Weights of a small transformer language model.
Architecture: tied embeddings, capped logits.
Each number is 128 + 24 x the weight over its row's rms, rounded and kept within 0 to 255. Layers, rows and columns count from 0. Numbers have three digits each. The size before them is the row's rms in percent of the matrix's.

# up: layer 6 MLP up, 768x192, rms 0.145, rows 136-204, columns 96-191
# down: layer 6 MLP down (transposed), 768x192, rms 0.142, rows 136-204, columns 96-191
up136 104:107134143117127124129153138141127178148127100168086126139119101137110077134143130134116112078103134136121145113132147182082127106102157123119132108105123123137146117160146143101158162148106167159089099113141129136126137137127140117166168142135141127120073101134132153115141129151100154128
down136 098:125105160110132068121127133148122148151125150152114154138118087125153111141144126126125113111101139086155109172136163125112109129127118134111146146131174083086147092179141138143106139125143117135134119111087140115101145143179131123171120147140104146172143129140088130199083120135139109080
up137 087:140088131128112126143120084093090154099113133147158106149109109110123158152118103128141111143109096120166131108144122122101073124138128104130117127136147078154099097092164192112136121099135108088133142137104125145114074111145143134144125123158093153098135114129082131103146153094130143098
down137 090:149093113151118068103126123125109142143089152129140085103121134107080148126120148124081104120122163088107196103084115137125109133119150142162129129139142122118131136163116151154119144123121151120117133085102127096133105085154144131152157108116124123101109136139128072115163113143140134142
up138 106:096107148103133108092139083130132098135098124139131161090136121141111131142153109155129127124066145132137165124144078105142112089120166124155108155180140092122168144138144127145165113146137125113136169141102123087099129120123142092121152126179111137100133108156160144135145148089147146115
down138 107:130138153149144088124137124122119129143124117149162160124133122119129127113153103129147142089125136167174118156085078107120151104126115106130087116159139087161075115129115107118169119156133130079119125129115113115143130139108133148107143094126123124125126086138112106117146135131096176153
up139 106:126150119168112115154087171136160097143138152137165136131167132130152146160119121104088134107119112103121114143116149216108136112074152104117151135099116138129141142085166104112127118165159147157091100133104131095159145132132137119128123133103120153127147137105082162084124137123135118149
down139 101:117151133158148133132113154146193139164108140130169109148119105085130142144111171141088116098126124128123121120136099132129132089085090118130125111089134128097123127104132164101110145137105134103114142095147122113123112096128139148112119155136153166129109117159099159139149108133068128147
up140 091:107139170132100131116077138129109123077140152131149076112103113134111144125114114127142114110137147145106176146136150105133071079107146146154064155126121100213135127111131128147133135120111158141154147128122134130150093141137157101095115117158146176116097139117144085139122079134144140089
down140 102:138096118120099121121081116132090149121120126130118086119187127083143115168088105087146112127118143138145119117091111115119129156078119154169152112100137127125142149157154138100143096126121144140100108125156152133116105120145161118144140139136112125111183126090113136149163174126161091090
up141 096:110096112179125110146096170133105126123122192118128148111137126102139114115137122102111148094135156140121093101158147144135149145180146150144089154094119124090137131123149125209100127137159157129151117164102176141141121152133087130113132088166138111108138120179094133151136120117138147139
down141 100:129143105114131130075139076088154102092106153139122130124144120124155110146140153135150172094139108101169163141136147138174145125189136124106144098122121111092121148103141127115136120166116120150121144093172151127151133133144081153159109134129127145120076111138105122153162053107100122144
up142 109:106128175151091146105103139144121093153128145114142084136097155128104120105101186142177150071123186139152138093124120100191126148169174103110150120129145115129090120118155137125148135147121106118113108112130110115082155110127110142139168148125106119128172138127139115132132127189125145111
down142 102:118153134111140080136090083127144120170140144122102098151116160158084143075139140143153112109145126091121109125119113135153167112158098076147156147116159065182149112074159130090133161115115126137057128143115118154093138117126094114132176104141148104134127109144101103116147136144113147110
up143 104:111162178086128118150125120114129118118181092106099149120124138108137125127147134133135117143108132174112139112146161119165124144107133158113118123156105120111119140146134082159158198150168141148164132086146119116107132101097164084085110130137144107121120104106128189090129088129145110128
down143 110:134120121112134092093137121114141144107118101141113136133157143113102122136078129122134122141100143147113164138127124170137100137143148131126130130126136089117128101157150129126119159154106111124126161112118137153121132117164123152116165149113175124126152143179155104159100110093139100097
up144 095:114121115118148115136138138130139146108100156156126132126103141105117086147141130159148120133117136167112140159109123101133094101149129156147117100131106129141100143093162138103160156125090162149098110094182128125147110102157146103177159131178101153099123137122160163089065173085136131156
down144 099:109117102084085100137113117104132137131133127129111141177177135132157129113163139104148112112084137075134159109140127132106131112176099141124129148123118099182107144134137126084130145177152073109148112112131135179133130087086115129120136149112168123124169095122139099151108103133173107143
up145 106:125098136118120086129121131143133142110131154188157140112143121082096151093119124124148110153156147132106111134107163126101178116130148124142131127153094156093122123148174155143115112126142117106120073140115135112101158136081132109110112139060097139126117151144101156137105161154122156193
down145 093:139143086130140118112134142144160102120139098089167133148149099143119100146102099127143099117122148112158096132150094162143115166063147126172112150117110142123136106108136137102128054164112120105138176155127129133102156118144137143092162072106119079108108121107111151139128104130136126130
up146 099:124133084154095096102132128095118123092110145146127134126139119120099115132148113146110176119115146122107148080156110137146090088138151107152140138147155162086119110115122142158125158138105117125088184150160155123114093141137139132119067094132145128092118113122123149118121124089084143150
down146 113:079146148086159145118152126133143128165140076123096131134139138131159135152093094115120162109150083128079072129087096122133137126160140171145099080144114138097130116110134131115151173151137159164103175101148147124123146167127140121173146137081150126138132084168136130127107102142146139128
up147 100:160162126138169156128146137086135127166140084124137124114072145162142126122121098125138127110103111104167186148142149158165146133134145119102094129132085135113141119119115105139123118108111089134134113123143101102113179124127152156145122135147150111083144121145124104111116105099147150106
down147 108:121094104109156152168134101164131148143184141112170112133110125140146177139104156156130129130143117117129110117117108119162096132123149091111106118144190137148123122136150127145110123132119111158117202154123070186122156149132143080099131092122115086099129139122143114130120119142166148097
up148 115:126111139159124158110100151165094143065074137137144130138125129083115089097111141107149117115143163092155119148101131150151113120087143120123108118108157136111129124134134129088162098132142118101181143091142134132143117155137142130142159118131146123122064125130136119122155111086155133076
down148 063:141140159147111174174161123174111153132129155146097076085094182128186137143126102134131104133113180149117126120139151112134125101111073108122102138099113123150155078136140137122112146112117082118137166097160163109111148144104120152115084141144122149082099104143102106113133114098122088110
up149 099:127138119111127099124087154084161141102132134116097110142126161111154127132120148104134122156120137169150182119085114071141107105121141117163124115099110096153081139151116124096125128095132055091142101147115146124105100158135119119145116114099126120157148125157135133118138102121122151126
down149 103:146121110101127102139128137191103151137138154132097146117139101089113162140147135127125186150127123091125122087159152166134148140152126190106099158139156175111147118104132116124093096106150161160124117138098150130103130121083143137140110088116080116151129104146120109146139135114181150138
up150 098:146130146130099121158144156138161122146147158139117117081066143107080110149139098151134073129157110107084056105158137099126101130135157104126137124101107105151115127085135134141116096133102130157126098129096149136097127108122154167148148142128153191176119116131137150151139119155146131139
down150 113:150164133162078166143126110189169080142111088151159119101120123122120105130160121165122134117168145101103118122152115133088135120124128142129118101131113145125116161115119128138134147118107128160160132157123087103111105145095150129141132104150196144133110127132112144145165130156072184158
up151 094:133124130144117132109124116139153150134124105177110145119151112129109143169120127154072117159115091114091148145163169146139185118152165151112110107124135136116141133158171131110106160154146109124147168130154114142073109099143140154135105133115075152111134114110162131091106110119135144155
down151 086:119161124129121140158127127115151148140120163118119151138134099123135110123119120079112166127122099145121144135073158118158129113141145087142124159160098142107126159171137122114157115131123120152140114118106128124125107153134136120099104104122147110142119146177145113101144104132149137150
up152 096:131164116145137082116088150106178145120128120135123117146114125117101105164128159098108153140084109153142130139136116127098124158160169090132155130111116151080131118114129135091145137159134126141156086122081142093119125119121107111123143082105112155068190119175111126154143095169126126143
down152 101:134132074143137098127155137139110156137151204135176089102139141138132149167134158126113136126131127148126142092159144121110137160116145127129149126130132127114117122132137178123132111176101139101126117100111086138168164110167106110170144152121144138169164120087132143173124118141123132128
up153 099:144116132123138128159150143162151135128092118149081130080104125084133117134115123119136171108122091098111128158112174102145165112109107128117137124122131179116146140087182125155129097172127146139128069124153150118126071093080085150141157136126134156164121111128107137132108092154155111133
down153 105:110104154139133125035095108141118078117153152175122129128135162152086131162124108113140113157102070112118095118124140096115138118097138130139156147114104167091169160123115100150162102146102177115154148130120105182119084100101141085141133134168125150134095132082126162120138141158135155112
up154 095:146100118109109146175098139134107116123145128079119121107131115131170135157094135123108172124168118119105127145167109128105138121146128101123096124170102148113120157148134139124121136149140143140162143164092148091116139104143172152152103089131084130146096162138072138106120113082137129140
down154 099:111145076110171109140132138160114179133161144099144095105134142118105149150111125145143139080111125116076112151140113147127170098147134148126131139175124136085110157098172156178117127108094108138104111114122140138124083135097142127091151128142153126142140137115077127119160115140094134126
up155 106:162143166176139153120155113160109109117121116126098109162156180116132145124150129161153120169149091124123142120159137158060140135103119130181147111112137139109114125138163104143101093092155145135143142146148123114101092140142127145162156117099135136145169149117101131086131140173109137158
down155 081:143133077112117133166139125133144111098109108128089143133123109135100150129111125082142111142157102145113150075114139117116140136144134117102128145121119100141146143158142112168160176138142150102117136153106137067166124120142113131115143102124149125146123111094136094131143138113127107074
up156 117:117135151122112162136134143087126130137166110168164106131111142120125104120111140138148121140156143126125132129121124133130161136118122078087070124119119113114140159139157126151115070126116117156090142137164130091178123185110105100144102129116110111122137137162101151116122135094116097157
down156 097:193099157126134123102117084132122114164140161101120136154104135127144136110127130096155121158135143134118095152165157142162077150134108102112120104176140131072160081149162129117151094126116129102143155121144104142124128134140096169127105137106135121124146143126123133168150137143162120099
up157 098:168078191116155187126098159133109126122151141118126153092091150073123107146149134125134156129128141118134148116124119156132114129107120121105110125125144119154139144104151122095109135094116111088110139141131112134135116099120128129111120149119108150152087121168138135151122137105107168150
down157 081:140091158116086125082172157141098127110101135129125130109079159173119168147090127107104134154179117077106118116151121117128155098064101147109128109085131120126161155148104096136112130135082119122109113114115117092148117124119133128086088131111115098133129119127131141124127175124166090088
up158 101:135151112128129111136132116186164123126108202141087141108142145140110164132131184104129167114128105101091137112169128117112093128152168142127135142105130107123144106101160160108140184110134130150113095137151128109122121152142152148139111143132175121129113095107135142129143107144162170132
down158 111:132113085100151127125123131145129105102119124146185171141196095097111148110166147127112162135148110099117115134149081175143168100112130151114144094128118156157090133097094139169099148119122130124117176094140124125116134115112128114105098155178100122158119104111108100087134088146097119131
up159 100:077096100140112136105092169120132126136123118107133162151121124110117164144140100131152104122150109121153108146146135112121155105157196109105107145122098150118124164130162139174147118097093090128124130115097110153080134119100099148098084134087062138144101141138135112131137150159128114127
down159 095:174140098147114109133123098131123147135103160126108154124101176159170140107119115134095142159144139103137107112093195088111117144099142118144134120113171079127128130129117115133138135136107161134123139151121120109132133086105095117116165145140121114152171124127113111103070126084157129106
up160 091:123118086115099154087097149187102160122151128148090117108136151167163132172149139135087169077169090134137122100112090121138130149094143115137080152143122153147090146100155140098105086109106093097134136143150147131072114133105114122140132116133145137098126096084150161103133101165129123175
down160 098:117122124157124138158138103071154136123143138104127125159136072144150106164118122143125139114113084101158072148104124101156128092085112119094094130138167112106162105136110119184132152128072108092143119155114130179157128148121124129134106106132136126098152167166110143121119157123116111129
up161 106:126146120145113155100121196124190103161113120115133141134102131124092122170135110172137139098135142148110115087108143119093130121171115083143116150148124145136136147110166126112094128089117132127166146142175132107086144141105129110121093098142149127084129173130116128113110124118145155149
down161 106:192167123120129151107100131123115129131164160105088156129159130119120081141133154136143105076142142070103125157103090113100105151124140121114109152141139122102122155078151121109086133138131154140101147119159156125150105151092152160126137104062135145133127127099092134146088150144125137103
up162 086:081121122126105100163127181117147125214136102138122142114121121167108165174109149126141139118091138134138109103141121113085123118099132081120129128109111146128094122140139090162172127182169154135126166104161131148124170160109082129114112123104096155110104166097124129132143130130135122165
down162 082:136141125109118112088135111130116136111112127119123124102144115145093136171125103159128092114150158117114152120143146102144147108145121112120134093116100128137150158142155166119122160126166090144117141128145108131153094122170101137135130099150105161141142117057130128153112144119151102093
up163 106:125137143105161159118105081122114161100111116158140110121128117149120131142123146145093132138132141152138168131120120093097134126126149142130124115130151146102158123157126114116094121074164130172129095139123115130153162142120147083122100147106114106141136139110131140135136123099082123126
down163 104:137145128138124158101129137127132082149073136169107153119129098100126159153114123132158134138143093129133162114124123181147112113140135175154140085127095128122119155116108107123122123142137106132168111121152097133151159165115140170164152111048151129158154135151118134155097151151095154136
up164 092:187123114152120153122144134090141109105104113151114136111122139086141107123156126166134160117116079178147127143109116091136112151145150123107141119165154134140114135165085157095091136150067099095102102143126108144146127124143102146115137127145172110106122114179124105114094139122159140121
down164 079:121125113142115073134118143164148134131145131169135113092127157147088128147135168165106151140078169113122104114084074139154156136119116143125119160124130139150157115128090146122097158126104092124129155122105114134144109122127152128106137137093143123119153104137144156118124186126159113143
up165 098:126116103117163119104116144120137135149159123163129117099124150137169147151127101127112114157118106182113098142149131090120133090143126144128118116123126138129166139112108142102113165115159178103112127117170140105163125094115161131122114113152125110142093057133121121112169098094097142115
down165 086:101130111124109114152085172103121117111094168149140103159127103136144133132122174142129153136179146117092147099136086131137122132106161110164143148115111149137090159111137092085141165159121136122118092113116155141121131118099122165174173147149104160149087118139112108130091151146181116113
up166 094:142123139108134094133143133155109094143154097112101118082120095140123093121132113148147122159104125171154124136140115150123142174146101159141162166105124144077132139116141094093119116149149137113117122161081113097123127129143137088170081128158102166155152130168099119112159102138121133131
down166 103:128114140167137118135098151130141134116089087124137135126106108085125179145119150113137184084133104122168170142138111106114110097142153132154135124113104132145134144154157149106109175116132077131152108085137167100147120132149077134090126137099101176161127175117103123159071116133151117107
up167 103:119064143149140143136120119105111110089133133132125141105101142147109159112195131132173173110100141089115149140130134124137143113114130154145103115147136181135090125097139131100138120161166109133103155129133112127099110141133079124111142123113093160142124141166076092104136107117077096095
down167 099:187093136147172124117149147091094108129091133164142109100106076124159139141150150072142094113097144181123121128092186105119101130116138115146098083125129137140111098138109119143109144145142132173111129098119135119139175157153120080083123125151107120157145134117156145148116164119120158144
up168 101:142198157139139091122142129181120187107137094152109135144105105107115106131152143163153121158164092101114139106151142127141141115151127136209113108117145147132168112134131105117130103128142103133157160157106106104127121140091085125154113120086158127116142106091107158136137140124162124114
down168 102:121153130151150098131136168112152133096128164127148125146154072153106133108170132127109150119141133127154107106084113151118113092128138114127134131161140119162104120108154128141154125098131146138111083130107171140153133131093133143123117112099114160163119118102076126134120127138115147096
up169 097:136135174143103150093156083116148151067157120089112140113140147126102166137174108178114162162101108132105103175149139140154159118109079106101120092140132115121138092111114063149116082158124147152142152110132133123102118110132172098101104116145119162104126113060130152130127119133116095090
down169 109:110135161111114122079131082097063122114162109102064113128095161118131096111140137141142164166114132135132128144154125149135125139091138132105152109111185112115117110140114105067121113094124112086134141107113060135145112140086107124143127110112132178068118129109138143117153138143149123139
up170 098:116115125141083146126150131140135155107106111093137091112106145137147160116109138150172112098115108128126069080124125130127112142130122130115114123160131155080113184102172129115134082125127130151124120108113122158099146120152137133190147114125121137114110076119131124095130104121118088158
down170 110:095122137148155092097161118191089136089088181138138148106133122150120187116132107171118132111147107186112110159124127117150147088131110143134109144151093113104159157123144143159100093105103156118094138092146127109165089116152175137108169122170144160128152128119095137156088129127154129138
up171 091:132140108132109136095151099132130140120130155096154139122100134099120103135104135084062099099118194181171121114138123152143150111113148117136138128114101128107147154102162097143156130144089133139105113138136143138166100114144157152114132139151139121166100125174140131122120144160125075134
down171 101:111084137137136139124136182174113126108135157149131153163138103100154097092128156126144172162096106109101123122123112131100145096172102169123152120131104132093122105146084135141157166123151177132131163119137161152104104088160118110098140089122093130084144126126115136126150135139144180155
up172 102:123099136138138159096091146087106099104116156112135141121118146135139135137103135145113127128093096137130145110165090126113091180123152117150120129142123129135160123121152132166123165154084139135130111136181140119149131165122106118111189159108100148141122166125089157081116090147142134105
down172 116:119136151189142161108126103112157120133147113162137171148111098178130132098098125080084086096158119166104095123121119131062150162106112104141139128188145141148141164141123126133112130131139132089129145115140180133122119159098140120150139106142143145166127108104124107138160133158129163128
up173 090:148169097170146096067133173093127184150151134133124162146114126146122107159110181105151125119097142094132120101122123099145110110089190105150112132156114140113086143167089152091099132129057161114109141154128117138129119143176143133136167146157125137157116143137128076119103091106135123151
down173 094:152180115159107148132146124118145157159140148136096118154151105121094148145163150048130135132114120167114129126144140121131124134141165152115134113108130114140153162142145108143169115115156126131140105121128113078164133151089093136110136125109104138145085174090122127115120114099139091105
up174 092:135127133118121117153135112129159122207140133124130111109129094100131111148114140075114093149153105137130152181177163102127096177158136131116076149134147143159126162093157144116143101128142155111085105150152140144142131117157145107155116145149075157159146079121099097138092176087142119149
down174 074:115154117147140121130113127121149124138116127167163129152087132104093110118119092126065074157139141119115089124145100135125152094133100120121149168121122143110173115178074151125144154125144082165134088106100120119124090122152108136127122127171121094091109093105141096147146134145128094171
up175 110:128118132161143116129146171145156120160134109161120125179115148151107133138123133132140133143138067158168106141116121147133107099106092145152165127169169128104153089109145083131153105102090154148144118121155111106103115128126164129091144123143126075115140136180128153104127127117128129123
down175 082:161138103098147152108129132068129150145168117151144129209171111105098120131158119104108112145153119140132146127087161101131130137136143142140126149112125122153121100120160129148113166113103137116132095099116104129088132127085103164129100144107113106140157099119127133086107109127147117124
up176 104:126118128113116104164138129131123136133151087151091118100170166107131154160138129132159109132152156089098118121138196135122116165160135121122115075136101116145132111119148149116069123156132132127156094107134098105157124066111169076066126167115139116164117148085101151130119075098138113123
down176 109:172096136145106141158169149127151125112143079128131151162101156119124152098174134144130113102147153133136142144128141084136116152138105123136162146135145123168165176104119152113118131118105146147118160136127091159154133093135131115108117147110112128172130136115094125106112101133155084143
up177 088:146126118116152140122131148106121095117164108083145164133167108165136126144135130159088144127129113137149096156079166140136068132057138100128132153125123135144163118111116123166115121156131130103114121168081102094122097115093130082113089128165123132144104150123092098182151130116120154134
down177 093:092104118071093137137129152109125106108140135139079134112121115116132108089148183119113130075119117130138124074145111158140148178098107178092124132175107153066125101085094114135102175144128125159116131111109111156058111131099129108102113130124115097128112106135151142138122101104136136134
up178 087:102144162124203117105132116156142110138140125162158150164094111137126149096134129078155118078143104098113119144117098142170114106081152106141116098081156161112057115140123143144140137142143153096103094113133124108120111112133096096113110144134114162141093107110103092154117130127151135131
down178 077:120131108113108115090112089117117099134101132151115125147120108133153138150165168073098148105138091113094125128108107142126139121178127148098146127137125125068120119133132149137134114096069154124144064147135141153168129156173153121089100122143140181144148137129129112145097150123098108171
up179 097:122111131147126136121138118106124124105166106086155122152118104070157148121105130119112158129126160137126136155158118118101133116148161146167154122146151152147058134131129128115106104163142120127136109100121132103096112116126121094179100120111141068127147166135140128115133161122167117110
down179 073:137148135126121099090163143114145127110132141113118135161125162128126110120135130191137120152095145115165140065162091100146162099107103111150132144110112155167131114137097115058120146150151107130123165089113128149073116107108129113084133146142139110121153121117125089102134155133175119142
up180 100:147103096103109088121088125142145086142132157144100145113092108144107123175150160133162128152182102135156181106154159115136118148132143098139120130147112140176122114140100095145107129125136118102152148177151127116133145117067132132117137122130109114101098096103143149090121142075132099096
down180 115:097144097114156124120166127118109143123149112131140118118088149114131146130151110139118138116159104168107173137105103128126113070110169111149118108122126178106129105137107170096077132108169142130110121111121107126179154127169108091151160113165138166145128157117092121079130105131093153160
up181 110:141116125133109118112133151126133118124100117134146138133116110133119160118110164154160137097133117143124152145100128110089151128140119108166122138127110155129169183129127164132118094118120147154120122144112096152112157128147154130142127170118117118170108088103115134107133138106134057148
down181 114:116128123100143137126172134141099174137154129144164146170111097148119134157133104139161118083141076121092155158122142103109153126165148114141125105122140167097138114163123109139168152136162132115118101109181137157104133138139167160108101116112164092160116139146128124136134126141125156170
up182 096:111137134103107122166125125120102120062102175124133089078138117113107183116109115140090109110151130099142121145119205145129116128126141121162158136145137139144136150103135115107143152142134083138157122173127173153132136131107136101124107144142156145123108145113163130143118131076140104144
down182 104:104147146160152149137137152167113138127151109131147131132114142154125122132133107132163105143136127144156116111102181140116157126154158101134153133161164098136115092135157155170148105116102106155134134115121131142168136116139114118138075128132127128123077170125150139123134139130129115084
up183 097:132156131132129125137116169117136112094113088125108135126108162131167090153178145163086150076138085144106154134128146153120141113142114065124129104106114110114129128097136118130122142127145153165141167149141137117117138088087187112098131172115158116130142124126083125133084100111132162125
down183 096:116119165091120119093130122106172127111154086137125136121139114176101150117145169140149111177156147128130142099118103101117159111134140067112160142148159122090126110091133147134137107124110198111091139150136138110185136137135118107151146126135121086119134154118112142118151103124101160136
up184 097:102167108123128102119092154128099150155150124144141166143153096183123173145102128172091111111117100134112122132098163130119125119099158162136125099122118121136125134131153104114160104137130100091110139168126110180147134141118115110131161105084102172191166122101110145136103121116141105161
down184 107:172109131096152132134136108150120109141104114124125111147143144125126108141169128125144108128147100085134128167109135177113089158139144119153158116127130140139138125090104098135123162110138139154185137128132138106092071110148109134116145133155154108181117126128160152137100099119152142134
up185 096:132114087079121120100087101088155119113121115134100154075111110122137164129109133144151118139152126121148163124150161125148125062108151117142158141124137131117105121104167125144122127132141127103136146160095123142124142128109096173168106117170120107123064107088102139130137132125123149157
down185 106:153146136112147113101159119138109113117141155143114138146120149137144113146111172106079151134165117150144172155137130121143134137125126153167115142158100142135107146115115143129162135145132193049117119078108149120125171106132107126102137131102134111106153079174109181152071145157100114104
up186 107:179123129125135137096067135145119149120141129125159086093133123085139124124130133149135114118144127135108128097163109140127112131128147124099149162136110134124179160155081114083101144172136104074119100099108104114151106155126153157141124129140110142113133099092148102113159109119133130149
down186 114:096126111127092130098158155133151114114136139081133115153115127131159081103167136121129142138145122169140144085128109088156119148107116116077117081165113115122128151135165154101135109108137155115130148113124100133140100168108125149096188111159166130076124158073132138113088170133155110130
up187 105:141118142184063174122112155158122089145066101089120134136137128181087153122131148141094087162142145095138174120126171126107153130147116124171126144126154167119099110123099106094107097122153133120129071137132134107146134139134116122115147121150174128141129126123104156132143154143144091100
down187 112:157170096143128152122104107198144085100143108126176103097141142170141110100106110125150141178101117128087105152142160078115156144130124115126158146153180114114136112147154104134171098123116158121120117095112124112114118116133160100137154110143164105116136121138128097126125154154102146179
up188 093:090113152124158080123163163105138105112138145111106189156102080111116108107130157127136109109120128125144133074106108098158116127117141116136127184140137171134149124136130125120134125136106118141113118168109107102117125112130156107098112121149173111143090104093090100111161099083122134150
down188 099:120103093078149115109112164134107158123095126126090117142127128112125137129167153114152133114137124089125124131110107122092172107157105121144092119112113131120098128118138106135147121134091145121105128097152164134134150099100126084142149143134143141106086114128148082171125179144153097123
up189 107:148115110169132102167103140142169134132100132099179108147092076146113124143109129133144122165117089150077128178089124149129108102133127096156122159142079153157095160109134173144121132137152113141107089122110069117103124099140153136147147133151115177113134189123127134147098112130110117144
down189 111:159138120133119171178118072171126170173112077100193172163145109132128134124156059135169153119128121148141107122135161153137116105175137061125134151162114106105125072106155130120119125137092131103147142132153149096116128122141120116114140110155116155109140126134143108096083149106127110138
up190 078:103150118120143138103130161111143155146118140125119087096126107118122148122146171099105141108125102112147129136134118163116129134122124106125147148082148105129088119153196118159153121142148092086140136140118130095162106163155089122091107113140136135099125130155141169149118129171158127171
down190 093:130102122132129111129085144128142098108100129137084123122090123104133115123108091157106132123082158126149115100141107127159138125113128157086091132130106156064171108172172171095107132156100147154112135122155123156104118156157130111140157113106084155150126087145138118090118136096130113120
up191 100:152141138139144143156149142185078123158166171089097125112099131117107148118082137109124153109132165143076114135101153132127106163134158101173155113106112120142132115092172177141093117147147149143121136129118149124119116077131093130123113135115124082092127129129131106110174083107131116129
down191 094:115175171146135168147134145156101118106149189140114141167133104131094109134138123112103126151092111175099119158136102126109093115149112141113126153070115075124118138129145117126168120093163071123128111121096117149109170171092119151118120159121160070112154087128139138122158095114133128133
up192 103:086117138164079122104120143142126103109099094112123057099118158140113123145134137140131153139138153121128197082150153103171153135149139123154125093105146142108111139118148118163150127141111138114113103178119137155131109120119132160114117142089119127105076140154115173145125112141118116107
down192 105:097086135142123144126168129115103118088153106174120137124075152142096110117110140100097149127100100166123127141121147147114088138117135113140082102131147118116129118167120119137079135107145108137129131164121128113150149150151117113147115194154124100140146161110170159128141115110072113159
up193 105:135100151110114106119129082130117107137110115143134121142120145112127185124135165150131126167084097105122092131109106119163105135140127124120155126156125120154150121132152104135091151167108112173130142132106093141147102146125129096126149101085158134132127151137121166099153131123140101176
down193 118:128113161098127124128125144132083166090120128101106169151127091146130148076142109159153142093157121142128131162137142080077151127173101085140090152129148145174110084104164119129112167109147183175124123137121141068140133159146118142127161124135153094082111123177109146168061148141121110117
up194 104:127122112133121146125119122115153123106116138118115136079137151108119088135094090119092084142148108137133136122118093105117154099135118100160121154152133149135097145140140127148130138164173143134157110152184119133157140168156087129102133159113123073162136172120135158100156133103156102165
down194 121:155143144137159096135115128111143164150163125098102114161170083134082138152140134183115111164153057166117119159142134153144130134113102116075131108121155151119119136107113136126117113122123115083082110112134085127102123137142109125163087074112130145104118108130105161103121109127139164100
up195 104:153148136125167124115096151185111100178140131147122127144096131137167120120117164104132164142110087153138056135097138140151112106125132130152137145131117146120092081117168105119155105111132135114113102103116154125108118091089128104147143152085144078088132113139110149128091128100124161153
down195 100:133126135101095104159139091095110146111116126100116116152153130093112152085117153138122112117129109149148163148126112135101145105118141121181129114094123116143187130111151093121188142077141109122083107095093130143105123139114109155108132116149104115075119120163124101108094151138125117145
up196 103:109162144185115100108129109120196121172117108158116135123101088127101160108115164119119131116127121145117138110166092120151105095141145094110112140086115116099121104164092100126132152125149138131166126110092107135142088129114106162173108152131127123124141129136136144083122117091114113111
down196 101:121124145122137113157112130133160151140113160101095111079115079103128135110134143090113118123102107129149143120125111171130080115132110073171090100126132113124136121121133133082168129127120097104164151149168134136120105147161093153152144078143121121147150168117095132106107128140138135107
up197 103:170118167163101150160144133130160122182138119149128103129152139124123117112113152137126123082156078137145105106121070149126114147116139149089137134159125116127128155130127117153127160116154113168098111145121169158081097105144114104158125131145093111129151140141136114143154110141132114158
down197 108:137084127182136158129158106128107102119116084124142167158127108111146167089135115109099122106113112165150114130152148121116134140097116126080124140119109146132122146129114136164147117081121135092116138146111163155112129145122149161126103114168121125093181124088130138129135168097096140130
up198 086:121161121130149121124164072152110101162095182097146159098124124124135148100128135117102119135131112126113097140133103109132107123126103079156113120133132109106134139120109168098135116119095143082131159150136155141128114170108127138137193090061119150197163133148124105137123138106160102088
down198 097:127107135131139149130175133082123178099100105190114123149132145141098146100094152108148142130099117142177150107100077147098129140144128206124156121149162129111137149118137141104131128175125150102118154102113127099163120155124143128114053124160141152138109101141104150100162096095089116153
up199 106:118126163127120128151136136191126169134124115088108173102161124140135160093137073119121133114174130129134106134132149160143122104141136164114138117101120119119109126119155174124128116102128095149093124168133167082128132140161134101142153092080120113105112091160110124090114098134136124137
down199 110:110149108109129147139100148164148138133156110123110126130087123110101148137141155110145099104107170097123129147129130134111138151123119104106150113144079116121110151141100144152150122133150122139100108111151123141100150149148118122144127152090109079161119151123126149114091093068160118103
up200 104:141124184110103141144074164124076151135123136121107105129088118100112109107153100154132120080126104145164094151139129156106137152127166156152127085114100146128114181130179145122123125103144118138108123116120142117139115169129092135142177093123172157111123133122111146126101096106105094126
down200 116:121118159146107120126141132115121123137128126101141138144141050095135148098151105127087121125130091152195112127111119123133122103106108107128142083166159129088168116113157109145102148105144171055077127121117121139113134108115168142147107157144163146138163130119138137118118126106157126144
up201 093:122153113149114116127147119146121156119136086151125146133118110154106073103112187112120144147098089136101151139125138160127106129123143144136107094169126114079146121149154136120149149162143119101136151128151111090149140128135144170171115147133154142100098133095116145133134159153167111152
down201 070:146108091122134147125108130135164135113117130154105120086115088144093110126167117108116105091125125154121097142109167107146144089182101136151069139140138092160128160085125081130142138140104081119147117088135140138151144117099145145148144106122173136108097096102129115088156178099159155123
up202 106:091151132149155142162085109134163131104128173141113083088156104115111136140129125127117143126112150097187128095080135122130131101118167115122154114156128099137149163125103134129136133131114121097133158109147140155155118134053138136127067132104151144152135114141083182106134096135145112128
down202 105:127139121131089127106125101128128077102168151102150129142121113136123102118106114083145130137132094097136096146150140097106127121123140135141132146133115162107140159140140136145097075152141126156158166117108131154143152191144115088118173192173125096157145134124129138156095085133152140125
up203 101:098123078148105103137145132128167145147106125127139104141143090088153133088145156099112120135101113104097136167147140079102110128123092160101160146136147116126131126093137117111169135101167162154119174154129119126140087133094165131106153142126107147111146091091119134135153081107119167122
down203 065:113138144105127114166108091148138163155089127133106118160096153132172140194101139125120076137075127135134152115150178143139174094136132181121108124139097151150130133101140102150127125120163143139131131130091145142142141116135149165119084154111116134140140127099121172136107114146148138119
up204 113:111122168140107167107129130129095092127120142120134139143135117117171144096137118092128136128098177085180152156144126135111160139094151127119148101125123126199083140109128095156132109165091092121107156101101128096134092127105110129119110106188128166139092106131113076136111107123125105111
down204 109:107116131201124125104149096171119130109077131089081138127141128130158108118089131125138170090109144137134143148119128129096102149139125106106145127186100112180111147106130142171136146104105136144120128136130130078169129147147136099136125092142146165103135133151150153123092100105073100102